{
  "n_layer": 14,
  "d_model": 128,
  "n_head": 4,
  "n_kv_head": 4,
  "head_dim": 32,
  "d_mlp": 256,
  "vocab_size": 1584,
  "activation": "gelu",
  "norm": "layernorm",
  "norm_place": "pre",
  "norm_eps": 1e-06,
  "positions": "rope",
  "rope_base": 10000.0,
  "rope_fraction": 1.0,
  "qk_norm": true,
  "attn_scale": 0.177,
  "bias": "all",
  "tie_embeddings": false,
  "parallel_block": false,
  "init": "uniform",
  "init_std_qkv": 0.0225,
  "init_std_o": 0.0,
  "init_std_up": 0.0225,
  "init_std_down": 0.0,
  "optimizer": "adamw",
  "lr": 0.00442,
  "lr_mult_qkv": 0.4,
  "beta1": 0.95,
  "beta2": 0.95,
  "lr_head": 0.00741,
  "grad_clip": 0.5,
  "warmup_steps": 438,
  "schedule": "wsd",
  "decay_fraction": 0.83,
  "decay_shape": "sqrt",
  "final_lr_fraction": 0.0,
  "batch_tokens": 32768,
  "seq_len": 512,
  "doc_mask": false,
  "train_tokens": 157300000,
  "steps": 4801,
  "dataset": "wikipedia_en"
}
Each number is 50 + 10 x the weight over its row's rms, rounded and kept within 0 to 99. Layers, rows and columns count from 0. The size before them is the row's rms in percent of the matrix's.

# layer 7 attention value, 128x128, rms 0.0521, rows 84-127, columns 96-127
120:51 42 49 41 50 55 42 63 49 41 57 46 49 42 75 63 45 46 59 56 48 48 44 26 32 48 49 53 63 63 52 44
131:58 40 51 59 47 53 68 51 55 61 72 54 56 52 68 65 51 54 46 50 54 41 21 47 65 33 69 51 55 59 47 54
122:41 39 45 58 58 46 50 51 39 49 38 31 46 56 60 61 56 54 60 35 54 56 42 59 61 67 42 61 48 59 56 36
119:51 73 42 39 52 58 53 36 50 49 48 54 33 62 61 70 61 49 63 49 59 45 50 78 54 27 66 56 48 63 58 41
111:45 48 55 47 67 53 46 59 38 43 47 55 45 63 40 52 21 45 41 42 48 60 62 37 54 69 39 45 67 53 51 44
129:56 74 41 48 40 61 65 68 52 40 37 48 41 59 41 53 56 46 51 37 49 53 54 51 51 56 35 36 60 59 55 53
131:57 69 32 59 67 59 56 54 59 58 51 37 36 63 52 46 30 43 46 52 56 54 46 56 56 43 47 51 36 48 47 59
121:39 63 59 43 58 54 53 43 48 41 66 44 61 63 52 53 56 58 48 61 47 59 61 43 39 49 18 59 41 49 54 37
122:69 49 50 44 53 66 51 54 29 54 57 55 56 37 40 32 41 49 52 60 50 55 72 44 58 45 46 43 36 56 52 47
117:26 50 61 37 50 49 63 23 48 37 64 50 37 43 42 66 70 53 41 54 42 65 37 55 27 37 64 61 49 49 37 52
124:58 65 64 43 50 51 54 50 57 51 31 51 66 44 69 66 44 43 42 55 62 46 50 24 39 63 45 33 68 46 50 55
123:53 72 45 38 57 55 50 55 35 31 44 53 55 54 31 40 49 58 51 56 40 51 64 40 52 57 60 74 41 46 40 50
090:53 33 50 63 47 34 47 60 56 38 40 49 57 44 44 44 52 57 58 46 44 60 53 41 53 35 41 43 60 55 49 40
097:54 40 59 42 38 48 24 63 61 41 54 49 60 28 51 53 38 55 59 51 62 56 46 46 45 43 57 61 43 45 44 48
097:39 40 50 72 47 65 44 51 50 63 57 38 42 25 48 48 46 46 48 51 34 48 40 50 61 67 46 50 33 56 67 65
095:56 63 51 54 56 42 51 43 38 51 40 73 41 33 41 53 60 56 53 61 54 52 58 35 62 43 56 60 54 52 50 46
095:34 29 42 40 45 66 43 69 51 45 35 46 48 55 51 43 58 53 50 62 38 50 41 48 40 57 56 39 52 47 58 69
092:55 18 45 55 62 59 53 48 45 50 52 37 47 63 47 56 58 57 57 36 55 44 48 44 58 65 47 48 46 52 63 50
084:62 46 41 37 42 49 51 54 35 53 51 56 52 56 47 69 60 49 38 45 40 42 64 52 52 61 53 56 45 44 56 55
102:30 45 42 40 30 55 49 27 45 48 43 59 41 58 55 58 58 58 48 51 40 62 38 62 41 62 48 31 43 52 37 62
095:42 51 51 38 46 60 57 48 46 43 52 37 49 75 57 54 46 47 61 50 46 45 60 51 44 37 49 58 39 40 55 80
093:43 42 45 36 41 75 43 18 51 62 55 45 59 42 47 35 41 58 41 44 52 43 42 68 56 74 43 28 54 42 56 56
090:57 43 60 36 40 63 40 60 53 59 42 49 41 18 55 33 34 55 29 59 44 48 54 30 40 48 55 42 52 42 47 48
084:41 37 51 51 47 43 43 53 44 58 58 38 40 48 53 48 53 54 59 54 48 57 44 47 41 52 41 43 44 59 43 54
084:61 44 45 33 36 51 44 46 49 56 46 45 61 71 49 40 45 49 54 45 50 57 59 57 43 57 50 27 47 49 51 39
091:53 54 36 38 56 56 47 40 54 38 68 48 32 46 41 57 42 43 41 42 36 55 52 47 41 72 40 57 59 37 57 59
099:56 48 53 37 44 42 50 36 43 56 51 51 66 58 41 49 63 52 35 44 51 42 69 64 58 42 62 32 49 52 52 50
095:59 72 48 43 42 38 55 65 55 46 48 74 49 56 32 39 51 48 49 56 44 43 70 54 47 49 64 54 51 48 39 44
080:59 60 49 41 46 48 53 42 53 67 63 47 62 45 50 48 42 43 25 37 48 49 51 50 50 59 53 39 62 38 65 45
086:50 50 51 59 59 62 57 52 56 56 42 44 51 74 49 58 42 46 38 55 45 45 23 56 51 67 44 44 50 43 62 69
094:58 56 46 51 63 43 57 59 44 55 56 50 42 55 56 52 50 48 35 56 40 49 56 45 50 47 60 55 54 46 59 57
098:54 54 45 62 62 56 56 41 45 48 55 51 59 62 51 50 33 48 61 48 63 47 48 49 61 52 36 39 53 43 40 51
088:50 46 55 54 42 47 42 65 62 50 53 48 46 37 49 58 52 37 45 56 47 65 45 62 44 36 45 61 45 52 37 66
095:48 72 52 37 43 57 66 59 44 45 40 48 57 50 77 63 46 44 29 47 57 43 30 50 52 58 36 58 52 53 59 66
090:44 33 48 36 36 59 58 62 57 49 47 39 55 58 47 36 49 51 33 52 50 38 70 56 57 40 57 43 57 44 60 42
085:53 39 57 59 47 31 48 45 50 45 63 69 42 45 43 61 60 48 77 49 50 51 68 61 61 45 44 63 48 49 51 58
087:38 42 51 40 49 65 53 63 50 52 39 61 52 36 52 61 58 52 45 60 43 45 47 57 55 73 61 57 34 56 38 61
092:53 60 57 38 41 52 61 79 34 48 48 56 52 62 42 50 47 49 26 65 41 59 57 55 38 36 67 54 50 42 35 57
086:35 39 54 53 52 59 48 54 41 36 57 42 49 62 55 61 56 53 68 57 48 54 66 47 60 36 42 48 41 62 43 66
094:49 23 47 65 35 51 39 32 67 44 45 34 44 47 41 39 69 54 80 45 55 67 53 58 45 48 48 39 57 61 61 56
093:45 34 47 54 62 56 32 46 51 49 49 26 31 17 58 50 41 47 43 42 55 62 38 45 52 54 46 43 60 53 60 56
091:30 50 57 53 45 47 46 44 59 51 44 39 49 65 44 59 51 48 33 41 53 45 35 57 56 56 64 45 41 41 59 72
095:50 50 50 44 40 51 45 49 45 57 51 48 56 42 54 33 50 55 48 39 44 45 63 59 64 67 52 32 66 56 67 47
096:64 58 47 60 84 27 53 48 62 61 70 62 49 65 43 60 55 56 57 39 69 52 51 43 65 33 60 53 48 52 44 37
# layer 7 attention output (transposed), 128x128, rms 0.136, rows 84-127, columns 96-127
115:67 58 48 59 63 52 49 40 52 50 54 47 60 48 46 50 44 44 61 56 48 56 48 26 39 45 44 47 31 58 61 45
126:47 52 58 50 55 65 60 47 46 64 51 48 72 43 68 67 51 64 39 51 55 59 56 48 30 60 47 63 46 54 69 51
115:65 51 45 50 51 60 41 62 42 62 37 50 53 47 44 51 49 38 33 59 52 54 62 60 46 28 62 63 47 53 81 41
117:33 52 74 39 38 50 56 61 50 37 45 44 51 42 57 56 51 56 54 61 51 38 38 74 43 62 66 52 48 53 47 36
112:45 55 48 48 60 45 46 71 42 47 56 53 53 51 57 51 51 36 51 43 64 71 44 51 56 57 50 47 69 39 59 51
121:56 38 32 68 44 64 58 53 47 53 50 48 47 55 34 68 57 37 41 44 59 52 60 62 52 39 61 52 53 54 54 48
128:48 45 62 57 40 47 69 62 59 52 40 70 61 46 74 50 38 56 52 48 56 43 41 70 57 48 53 52 72 35 41 47
122:56 44 41 65 46 49 59 52 52 59 50 38 50 74 47 50 37 66 62 44 49 26 54 54 37 37 57 57 44 70 31 52
118:62 58 80 52 58 44 47 48 43 56 63 49 49 46 50 53 50 30 63 54 54 55 63 41 67 53 44 51 72 44 50 53
107:63 57 54 44 59 52 61 44 49 36 57 26 50 54 46 44 47 52 64 64 50 49 36 47 44 64 32 61 46 56 55 43
121:23 36 37 65 68 63 60 47 47 41 44 55 58 56 59 46 54 65 47 47 64 39 41 51 31 50 43 37 61 36 52 55
117:46 72 58 59 53 26 47 43 38 42 54 57 59 71 53 56 46 39 57 40 49 42 41 53 71 67 45 45 59 44 50 35
094:55 59 46 41 50 40 45 25 51 44 54 43 46 77 46 47 52 42 46 64 52 49 62 38 61 43 56 39 51 58 65 55
097:66 61 49 65 71 62 54 54 53 48 50 49 53 53 35 56 45 52 45 50 46 61 62 53 50 48 29 36 54 44 49 27
102:42 43 40 40 55 64 58 39 47 43 40 59 63 28 60 48 52 46 62 31 54 33 47 52 26 59 55 56 52 43 40 43
107:51 47 35 42 39 48 40 51 53 38 68 35 55 56 37 42 48 39 49 50 67 39 48 62 33 58 55 37 55 75 51 46
099:66 52 72 52 65 47 64 37 57 41 57 37 32 40 61 57 55 56 56 31 58 36 53 61 44 50 63 46 54 26 43 50
092:46 45 56 41 58 39 67 49 57 58 70 52 44 47 42 45 39 44 46 71 44 49 61 46 39 39 45 53 51 50 53 50
082:33 51 54 59 47 42 56 59 66 44 69 56 40 50 41 53 39 49 59 52 55 53 45 62 44 34 60 60 58 73 54 28
107:42 42 48 60 58 44 54 79 65 72 29 55 58 44 49 44 42 46 49 56 59 46 50 50 60 49 48 72 38 57 49 39
104:63 39 61 35 60 51 32 63 50 53 49 50 59 37 45 57 55 49 56 46 43 37 44 50 48 54 52 48 57 32 36 42
094:40 38 45 44 65 40 65 66 47 52 47 65 45 38 54 64 64 48 49 56 40 59 56 25 44 51 58 70 33 45 56 46
097:72 54 56 49 61 52 60 39 64 33 33 45 51 48 53 52 55 60 66 32 52 61 56 58 46 63 46 40 58 38 40 44
088:69 66 53 39 56 66 46 45 48 49 21 51 60 44 56 52 53 41 40 53 61 47 63 52 59 54 56 38 43 19 52 46
088:54 56 68 64 63 39 50 48 63 51 48 58 29 62 58 67 51 59 55 61 56 66 58 36 60 41 61 69 42 43 46 57
093:29 41 55 40 58 58 60 56 35 60 41 50 59 27 59 46 38 61 49 36 55 63 46 61 60 51 50 42 57 73 57 47
101:57 61 45 62 63 49 47 53 68 41 59 55 37 57 51 62 55 51 48 68 55 67 50 32 48 49 40 64 42 32 50 32
101:41 57 45 57 28 43 40 50 59 38 64 38 36 60 52 37 50 59 55 62 55 52 42 51 47 48 42 46 64 76 50 56
088:25 49 58 58 50 56 60 55 45 37 35 60 42 45 61 41 64 69 55 47 39 60 47 59 40 46 63 68 51 40 40 60
096:35 32 60 51 47 67 55 51 39 54 50 58 45 33 64 48 60 52 50 28 50 40 44 48 53 49 68 67 45 21 51 61
094:50 39 47 38 45 59 55 52 48 47 53 51 57 42 50 43 53 43 57 32 61 40 41 63 46 59 65 41 65 42 45 54
090:45 26 58 29 53 57 45 45 32 54 28 47 53 51 53 56 65 41 40 55 40 51 51 43 56 47 64 42 34 34 43 70
088:45 55 33 63 42 63 44 49 51 61 28 51 63 39 55 39 43 57 39 33 47 48 41 60 53 54 46 40 73 41 31 39
093:40 38 58 43 47 55 50 61 29 70 66 44 64 37 41 57 52 44 64 36 42 49 39 57 50 60 52 59 53 48 58 49
086:57 46 53 54 60 37 60 51 44 48 68 56 29 50 49 71 57 52 63 46 39 79 55 28 43 50 46 64 52 53 52 63
089:61 62 43 54 53 61 40 47 46 54 60 38 52 59 47 50 35 57 46 65 51 38 34 47 44 30 26 39 57 72 46 42
079:57 48 56 50 64 57 64 46 59 48 49 34 58 34 42 50 28 43 55 43 63 48 46 61 46 45 54 37 59 38 43 40
098:74 53 64 46 47 62 38 41 59 34 38 39 47 58 54 48 55 44 59 37 66 63 51 62 54 61 53 43 55 36 37 56
092:58 40 51 33 50 57 36 43 37 60 48 42 56 45 67 50 57 35 44 50 46 30 42 33 50 44 44 48 54 32 53 60
097:60 61 37 60 68 21 60 48 80 48 45 52 42 64 53 43 37 56 51 72 44 40 56 40 57 41 34 49 44 60 50 35
102:56 48 44 41 63 54 65 40 52 50 40 68 59 34 55 41 47 53 43 35 54 49 56 63 57 62 58 47 50 36 41 43
096:54 45 51 60 66 76 58 62 55 43 58 64 51 27 55 50 52 49 62 39 46 43 40 46 44 52 43 73 44 28 40 41
093:52 54 39 55 69 36 58 51 51 43 48 60 49 35 49 65 54 58 60 62 38 63 54 33 49 48 41 67 38 46 50 38
091:51 54 40 59 38 69 45 42 50 26 45 61 54 59 49 38 46 50 42 60 51 47 48 55 38 37 42 42 41 38 35 44
# layer 7 attention query, 128x128, rms 0.0577, rows 96-127, columns 96-127
141:62 51 41 62 60 44 30 53 60 45 39 52 66 52 62 60 48 66 66 49 55 30 38 27 38 43 42 60 56 40 52 53
092:53 63 54 56 64 50 53 58 52 47 69 41 51 65 26 43 49 61 53 48 44 47 57 58 48 61 62 55 43 52 53 52
127:66 53 52 55 52 68 54 42 39 57 47 35 36 49 49 47 70 45 49 52 42 60 57 56 67 51 66 59 50 52 53 52
095:54 62 61 62 53 35 66 55 43 42 47 43 39 56 39 50 41 47 60 38 47 39 62 54 25 48 47 66 51 66 37 66
093:41 29 54 66 40 58 62 56 57 48 49 68 64 40 63 54 32 62 48 63 43 47 48 62 57 44 54 44 69 46 56 35
096:32 43 58 42 48 55 58 41 61 42 55 66 55 64 51 54 36 40 43 64 55 52 48 36 31 67 50 39 51 46 40 41
082:43 54 43 45 61 54 60 46 56 45 54 41 44 58 53 48 54 44 50 50 56 49 44 30 41 55 57 46 49 51 43 41
082:55 38 50 60 47 14 32 66 52 53 41 63 67 56 54 42 59 69 59 35 60 50 53 54 49 43 47 64 53 61 60 59
110:43 33 50 44 30 43 39 54 48 34 47 48 78 46 51 50 54 67 41 45 69 59 57 62 51 46 52 42 55 61 62 53
106:65 43 33 59 56 35 60 74 35 65 48 29 56 47 49 58 64 57 64 44 52 46 42 59 68 58 49 52 41 59 55 45
099:57 56 34 57 51 34 39 51 51 53 21 52 55 44 60 43 40 45 48 42 67 51 60 44 53 54 57 37 46 62 61 46
111:66 42 46 59 46 39 49 57 44 69 49 41 54 51 39 44 42 50 41 45 43 45 55 58 75 56 57 46 48 57 50 32
098:51 59 36 49 58 50 60 53 26 70 53 60 54 62 49 61 44 74 41 47 56 43 46 53 71 52 50 41 56 70 45 53
104:37 56 45 46 64 53 55 56 47 53 59 34 51 31 23 50 55 41 54 74 43 63 46 45 40 62 48 46 40 37 54 52
118:29 36 54 46 45 45 53 42 53 16 61 49 39 65 43 41 62 49 64 37 44 55 58 48 30 59 43 60 32 67 38 63
102:38 59 53 47 74 59 54 42 42 40 68 31 28 30 48 47 50 43 38 51 46 65 54 44 53 43 49 48 36 47 63 55
123:39 52 49 62 57 55 67 37 38 49 53 63 39 46 72 34 46 49 35 42 50 58 52 53 61 63 54 49 54 54 42 40
092:46 51 52 52 47 59 59 53 37 67 70 50 65 51 78 50 55 50 36 38 39 51 74 51 57 61 41 38 27 36 60 34
096:52 46 68 39 39 53 55 60 61 54 43 59 54 39 70 44 46 45 37 56 56 48 54 29 51 52 54 42 51 39 48 36
106:52 63 53 37 59 50 40 58 32 71 62 29 46 64 59 56 53 31 55 51 41 59 48 49 50 48 51 42 35 42 48 63
079:54 54 52 59 56 42 51 44 44 28 49 59 42 50 61 40 62 41 57 41 34 69 52 53 50 51 51 58 47 67 53 60
096:47 44 49 50 42 36 33 52 59 49 34 75 45 45 55 48 63 45 54 55 50 64 61 53 40 55 33 58 51 51 44 68
101:54 39 46 57 38 55 36 48 52 45 54 45 58 58 52 41 61 69 47 45 67 54 62 68 62 38 41 59 43 56 57 54
096:47 43 64 50 62 37 49 67 46 34 53 35 57 35 48 56 41 49 61 53 38 60 44 52 49 54 42 42 23 54 56 51
101:56 61 59 57 31 61 50 41 52 21 40 76 28 42 60 52 58 54 54 40 36 43 52 74 49 44 46 58 59 47 47 40
102:46 46 52 46 67 48 61 60 53 60 64 36 29 37 49 71 47 50 49 70 32 51 38 50 52 58 54 27 44 43 43 54
103:59 76 55 48 54 64 43 31 50 40 51 69 54 67 46 52 40 58 46 51 52 43 45 50 57 50 35 28 66 37 35 42
103:51 39 67 40 61 54 40 42 42 46 70 50 35 28 58 56 42 49 44 66 37 46 41 33 36 51 64 43 27 38 41 61
098:53 47 52 56 26 60 39 58 34 57 61 53 57 39 46 32 61 38 51 42 46 36 36 55 47 33 52 54 51 44 60 68
105:26 47 65 49 70 54 53 49 54 46 65 26 42 72 36 54 52 50 52 53 52 59 53 34 46 52 43 42 33 55 38 60
112:57 40 58 47 42 65 54 44 47 55 46 59 37 48 39 53 67 51 44 50 44 63 62 40 27 48 59 62 44 44 36 56
122:52 54 72 61 32 63 39 45 49 64 40 51 49 68 45 34 50 49 43 43 53 34 66 60 34 41 41 66 48 37 42 48
# layer 7 attention key, 128x128, rms 0.0536, rows 96-127, columns 96-127
107:50 49 84 73 50 45 60 46 52 36 48 44 53 44 64 41 55 48 70 51 32 40 37 52 57 47 45 46 54 46 41 32
097:64 46 34 42 29 50 41 60 55 47 59 54 63 29 47 47 32 28 55 67 66 48 56 39 42 61 54 49 44 41 50 40
092:52 51 58 64 77 43 68 52 27 59 36 52 51 49 35 66 63 43 44 41 40 65 56 55 49 37 51 56 42 52 64 58
093:54 62 43 60 57 55 36 67 32 50 68 31 54 41 42 44 39 39 56 48 55 48 65 47 56 48 66 55 17 46 62 47
083:44 53 39 47 54 64 55 44 53 44 73 41 43 60 64 48 46 46 50 54 28 57 35 44 48 41 58 29 48 36 38 50
084:39 48 57 34 25 61 47 34 65 46 55 53 49 55 63 41 47 32 38 55 44 48 37 53 54 53 66 38 58 33 29 40
084:47 57 61 50 67 43 50 56 47 68 45 50 35 43 45 47 50 32 49 61 57 52 52 37 44 50 68 42 44 41 55 58
094:40 48 20 45 50 42 58 68 36 61 59 56 56 44 57 52 52 73 41 44 42 44 63 55 64 53 34 56 49 63 65 51
098:48 55 18 48 72 48 35 59 37 39 49 49 58 41 52 53 46 55 42 49 54 57 58 33 61 58 51 50 45 71 59 48
105:39 56 46 56 66 50 62 51 42 47 49 48 67 46 47 52 41 43 48 47 36 59 58 55 55 64 43 66 53 49 33 35
102:48 55 42 41 45 55 54 63 48 55 51 49 57 33 61 46 44 42 48 52 48 42 63 67 69 58 50 57 44 47 56 33
120:56 43 37 73 37 48 39 59 56 68 53 30 49 44 29 57 37 34 40 47 42 53 54 60 69 62 49 43 50 43 55 42
101:55 58 33 48 63 48 65 57 32 61 44 48 51 53 62 55 41 77 52 51 58 45 42 38 48 46 52 55 61 70 35 47
124:60 60 41 46 65 59 49 33 62 53 42 46 46 56 31 44 51 30 47 77 64 67 41 44 44 41 57 37 52 37 68 51
133:41 35 56 31 40 47 48 49 58 30 45 51 39 51 52 47 61 43 51 36 37 58 54 48 26 62 51 65 38 56 40 59
120:59 54 49 35 57 51 61 51 55 44 59 53 44 53 70 50 60 41 45 49 50 67 46 48 60 33 45 45 62 37 65 79
107:47 51 46 55 52 59 44 45 61 49 53 50 47 63 58 47 44 62 28 56 45 54 51 34 39 65 50 46 55 56 47 48
103:51 56 35 46 47 61 44 53 35 71 57 48 34 45 42 49 46 56 49 31 52 43 60 44 36 58 46 50 59 70 59 58
093:42 42 46 39 53 37 64 31 58 32 32 54 49 56 46 62 54 55 53 45 50 48 32 58 67 44 42 60 46 56 40 62
077:51 51 58 66 69 46 54 42 35 50 41 47 47 49 26 43 45 54 56 47 47 52 44 47 51 53 36 55 63 44 69 43
103:55 53 36 51 45 51 42 44 33 61 45 42 58 55 32 44 57 56 32 25 53 61 66 41 44 61 57 54 52 57 75 69
099:43 49 47 53 75 57 64 50 46 55 58 42 42 51 54 54 69 45 45 27 43 53 53 33 48 57 65 43 38 48 61 49
102:51 40 46 59 68 51 56 57 51 47 57 35 45 40 44 44 54 57 57 51 44 59 49 33 69 50 52 48 43 56 84 59
099:69 53 58 47 44 46 32 39 65 37 48 54 59 56 52 39 55 62 51 46 57 54 38 38 34 69 41 61 41 44 52 48
104:42 55 63 52 36 68 50 28 49 22 45 63 44 46 57 49 62 51 55 55 48 40 32 58 36 48 54 56 57 54 37 42
100:48 49 47 50 42 45 57 60 61 79 37 29 56 53 30 61 45 38 55 64 49 48 42 44 46 53 50 35 36 41 46 43
110:55 47 57 66 52 57 39 51 63 42 48 54 48 62 50 62 46 57 53 53 68 49 33 31 52 37 44 35 72 62 58 59
101:64 37 69 46 48 42 35 56 45 59 60 51 51 48 49 55 63 42 47 61 60 49 43 54 57 52 57 36 41 43 51 76
110:43 52 52 40 48 64 48 40 45 53 77 59 50 50 37 37 58 51 35 53 56 53 52 49 53 46 31 44 51 47 35 46
130:49 45 45 44 59 53 43 51 49 54 39 32 43 49 49 77 60 56 51 36 60 58 70 31 35 52 54 54 42 52 61 65
111:47 54 46 45 39 44 59 62 31 55 67 53 54 48 44 70 51 43 39 48 72 51 55 43 31 54 35 69 45 66 54 51
110:41 33 74 57 38 65 50 45 49 46 53 52 51 46 52 53 52 48 44 42 73 44 72 58 37 54 33 55 49 41 59 45
# layer 7 MLP up, 256x128, rms 0.107, rows 0-30, columns 96-127
008:41 38 42 49 46 56 47 46 25 48 48 60 37 63 57 35 50 35 27 44 52 47 39 41 55 49 57 43 49 54 58 58
121:50 52 66 62 23 65 56 45 56 51 48 65 49 32 55 48 49 51 50 62 57 57 54 48 63 51 59 63 60 32 65 40
095:55 36 50 51 46 57 56 43 23 52 36 46 50 57 48 47 48 28 58 36 78 50 41 53 49 56 52 47 51 37 50 67
011:30 47 42 42 39 39 31 59 35 49 60 29 55 40 49 39 61 59 47 40 41 55 50 47 45 24 48 61 61 51 49 45
122:56 62 61 32 44 51 51 33 49 51 59 48 41 53 47 50 53 57 64 62 46 50 26 56 55 51 33 39 41 47 70 53
111:49 62 54 56 39 42 27 42 51 53 48 38 42 60 51 46 43 43 44 51 45 51 51 27 37 42 46 68 44 39 44 49
125:55 58 37 51 54 64 34 48 48 56 60 47 50 32 46 53 38 37 40 41 55 44 35 49 49 48 53 52 74 35 48 49
139:57 59 46 59 78 57 42 53 46 45 55 49 42 43 61 55 40 47 50 54 50 36 32 40 41 63 33 38 59 38 51 44
117:36 57 71 59 60 55 36 57 54 61 71 32 42 60 31 41 64 58 39 69 33 35 59 55 42 39 45 42 45 56 42 55
127:62 57 46 49 42 45 51 58 55 51 50 60 27 37 46 44 49 28 57 54 50 58 49 38 56 40 39 46 34 47 35 49
127:68 53 48 43 56 49 43 45 46 60 51 72 67 35 71 50 53 48 62 49 45 45 68 61 45 25 33 41 60 46 57 56
048:38 48 64 43 65 46 26 58 34 49 57 62 52 57 35 51 46 62 39 42 52 42 59 43 48 22 53 36 49 49 46 49
012:85 49 50 63 54 51 45 39 61 40 43 51 43 36 54 67 41 33 41 60 57 52 52 61 51 70 43 45 42 53 45 58
121:50 73 60 57 61 39 38 55 44 36 62 49 47 60 29 48 43 53 44 45 50 48 54 62 48 63 43 60 55 40 38 39
006:47 56 40 35 36 32 68 41 38 41 33 32 50 49 49 46 45 52 46 31 65 63 52 59 47 53 50 46 41 57 70 45
123:51 48 65 43 48 44 38 57 45 49 49 62 50 44 22 29 53 59 43 52 32 29 48 38 61 54 40 46 48 55 36 63
134:63 60 42 41 59 55 41 43 74 57 63 57 52 44 06 42 54 53 53 41 49 44 52 45 58 39 33 46 58 58 47 46
126:28 48 47 47 66 53 50 44 60 61 57 39 48 56 62 52 55 62 60 66 34 46 34 51 40 60 68 34 56 35 53 31
149:55 56 58 55 43 51 66 51 46 35 45 50 39 50 49 45 65 51 48 49 38 39 48 37 29 58 49 42 51 48 54 63
123:56 47 53 57 50 53 49 49 57 53 55 65 41 56 51 59 50 50 43 53 25 43 46 24 34 52 37 19 56 37 41 42
127:49 73 54 57 48 54 55 42 65 50 48 45 38 39 29 43 40 39 47 52 55 48 50 64 49 34 31 57 59 56 42 27
140:40 53 51 55 49 51 37 62 44 48 55 31 49 39 52 57 39 60 55 57 49 35 49 40 29 53 43 43 49 29 20 49
124:32 59 48 66 48 53 50 53 44 40 53 47 52 48 51 58 49 44 56 41 48 32 38 28 31 54 51 28 42 51 34 57
140:59 62 64 43 60 55 36 55 51 56 31 47 46 48 48 51 34 26 51 60 56 38 56 56 43 39 57 50 62 47 58 33
026:57 56 56 56 46 38 54 37 36 63 72 31 50 14 37 58 35 42 56 41 55 50 55 68 56 48 62 55 46 44 45 46
100:58 45 59 52 71 60 32 48 64 56 35 42 67 65 36 62 57 59 47 57 62 57 49 49 36 27 23 60 40 49 55 54
005:49 47 36 60 69 46 36 64 33 44 48 60 50 42 52 57 54 48 51 57 58 65 47 53 45 52 59 53 65 56 64 67
122:53 71 51 59 77 60 38 44 43 54 79 58 55 38 41 51 42 35 49 63 56 54 34 49 51 53 29 60 43 39 56 64
006:62 59 47 72 59 45 30 45 51 45 57 30 70 24 45 55 54 72 39 57 49 52 53 58 42 45 41 59 65 49 44 49
122:33 60 52 25 50 59 46 71 43 46 60 56 46 54 65 39 55 47 45 44 55 50 64 53 51 34 40 50 53 37 44 39
109:50 49 53 49 71 60 44 58 31 27 35 44 47 76 47 68 53 48 58 40 46 47 50 47 60 60 51 58 74 44 47 31
# layer 7 MLP down (transposed), 256x128, rms 0.0902, rows 0-30, columns 96-127
005:68 51 46 39 44 36 50 41 64 55 52 66 51 34 51 57 53 42 70 54 55 47 45 54 53 49 48 56 44 50 37 43
120:64 57 27 49 57 37 33 45 64 47 50 41 53 47 41 54 51 56 58 26 36 39 49 57 52 41 31 43 39 60 36 60
094:42 73 62 42 52 57 47 46 70 37 49 55 50 49 61 53 46 65 63 61 24 57 50 62 53 45 55 61 42 58 37 44
008:60 54 43 51 52 59 63 31 54 55 47 66 42 65 52 67 38 45 57 56 72 45 44 53 61 67 63 55 55 56 60 46
129:61 23 60 57 55 51 46 56 62 57 51 50 51 57 55 33 49 32 57 43 44 56 51 51 33 49 64 54 53 42 41 56
107:40 46 57 41 52 57 62 40 36 39 38 36 53 39 52 46 44 36 62 55 50 49 57 51 62 42 56 49 55 43 61 58
123:42 31 58 61 40 52 39 55 62 30 55 54 29 47 55 46 64 45 54 53 52 66 46 45 43 47 45 38 55 56 43 45
137:50 38 27 64 60 52 39 53 41 49 52 44 40 43 57 42 55 57 63 45 63 45 64 42 45 57 71 66 44 51 45 54
120:59 49 42 40 43 44 56 46 59 43 40 68 63 40 56 43 45 44 64 33 52 58 61 45 56 47 59 71 54 39 63 57
124:39 50 63 47 40 52 43 42 63 47 50 48 73 60 49 39 54 55 46 44 53 51 47 59 54 49 56 68 75 57 58 44
137:32 41 62 55 48 43 46 73 49 50 49 29 56 59 36 43 45 48 40 51 48 49 45 43 46 65 50 66 39 46 45 42
037:71 55 40 54 55 37 61 38 58 53 44 28 45 54 56 42 50 41 54 55 34 49 60 52 50 56 52 76 49 42 55 59
010:43 60 46 46 39 40 48 53 39 56 47 34 55 54 42 29 49 59 48 40 33 51 51 50 37 35 39 41 51 40 48 47
122:40 35 36 51 41 49 44 67 42 51 35 43 58 57 51 53 58 47 56 43 52 55 47 40 63 53 45 42 58 58 63 55
005:48 49 49 47 59 51 39 60 58 44 43 53 51 60 54 51 49 47 40 41 40 41 48 53 55 55 55 40 46 24 28 57
127:45 46 61 48 58 57 63 52 52 52 52 30 54 61 59 74 47 42 53 57 57 67 48 32 44 50 64 44 44 55 57 54
126:49 44 59 59 65 56 57 62 40 43 48 56 46 73 58 40 65 38 46 53 50 38 52 44 36 61 53 62 37 44 41 50
135:75 56 36 49 52 53 39 56 34 45 41 61 43 52 51 48 61 53 51 45 44 65 68 41 69 46 41 46 57 45 42 55
156:40 24 64 55 51 53 58 49 62 42 57 53 47 51 59 51 33 54 51 42 49 54 55 58 65 56 53 47 45 52 44 26
130:48 31 26 51 52 32 51 76 42 47 55 46 51 41 48 45 62 49 61 47 52 62 53 58 36 50 46 61 56 50 65 48
133:46 46 54 42 51 51 55 58 31 48 42 52 58 72 47 60 50 48 48 39 47 44 50 45 48 63 61 53 53 41 51 54
149:48 53 37 41 42 46 53 39 60 50 69 51 65 48 48 51 51 37 56 47 48 49 55 45 60 54 54 59 61 42 68 40
127:57 55 51 55 49 42 33 50 38 45 60 45 36 53 45 52 42 53 47 60 50 51 58 60 69 60 60 51 53 34 55 57
137:38 50 35 58 68 38 54 50 41 30 47 35 59 49 58 34 53 55 47 33 52 41 34 58 60 60 35 49 41 64 54 60
020:46 39 48 42 47 57 49 55 67 34 32 58 54 77 60 48 48 56 37 54 41 53 56 41 48 43 43 47 41 65 50 74
085:52 64 44 42 43 50 59 48 32 52 56 67 41 44 54 29 57 56 48 50 49 32 61 53 63 56 75 46 66 57 41 46
004:50 44 65 47 43 45 66 35 72 52 47 67 61 52 50 47 56 44 64 65 54 58 44 52 73 61 39 51 45 39 39 41
130:35 57 48 41 37 37 57 47 47 43 23 37 43 51 53 47 46 47 58 32 41 40 54 48 51 49 59 37 59 52 46 56
005:52 61 48 47 51 39 62 44 45 48 53 52 47 69 41 62 29 48 54 63 56 36 62 51 62 51 43 40 61 37 53 37
135:60 39 55 58 44 41 55 44 60 45 39 30 46 36 44 52 53 57 63 75 44 66 52 46 52 54 45 43 44 38 27 72
114:50 40 41 53 34 44 55 45 54 55 52 43 50 36 46 40 60 45 54 40 57 71 57 42 48 44 60 38 40 51 52 54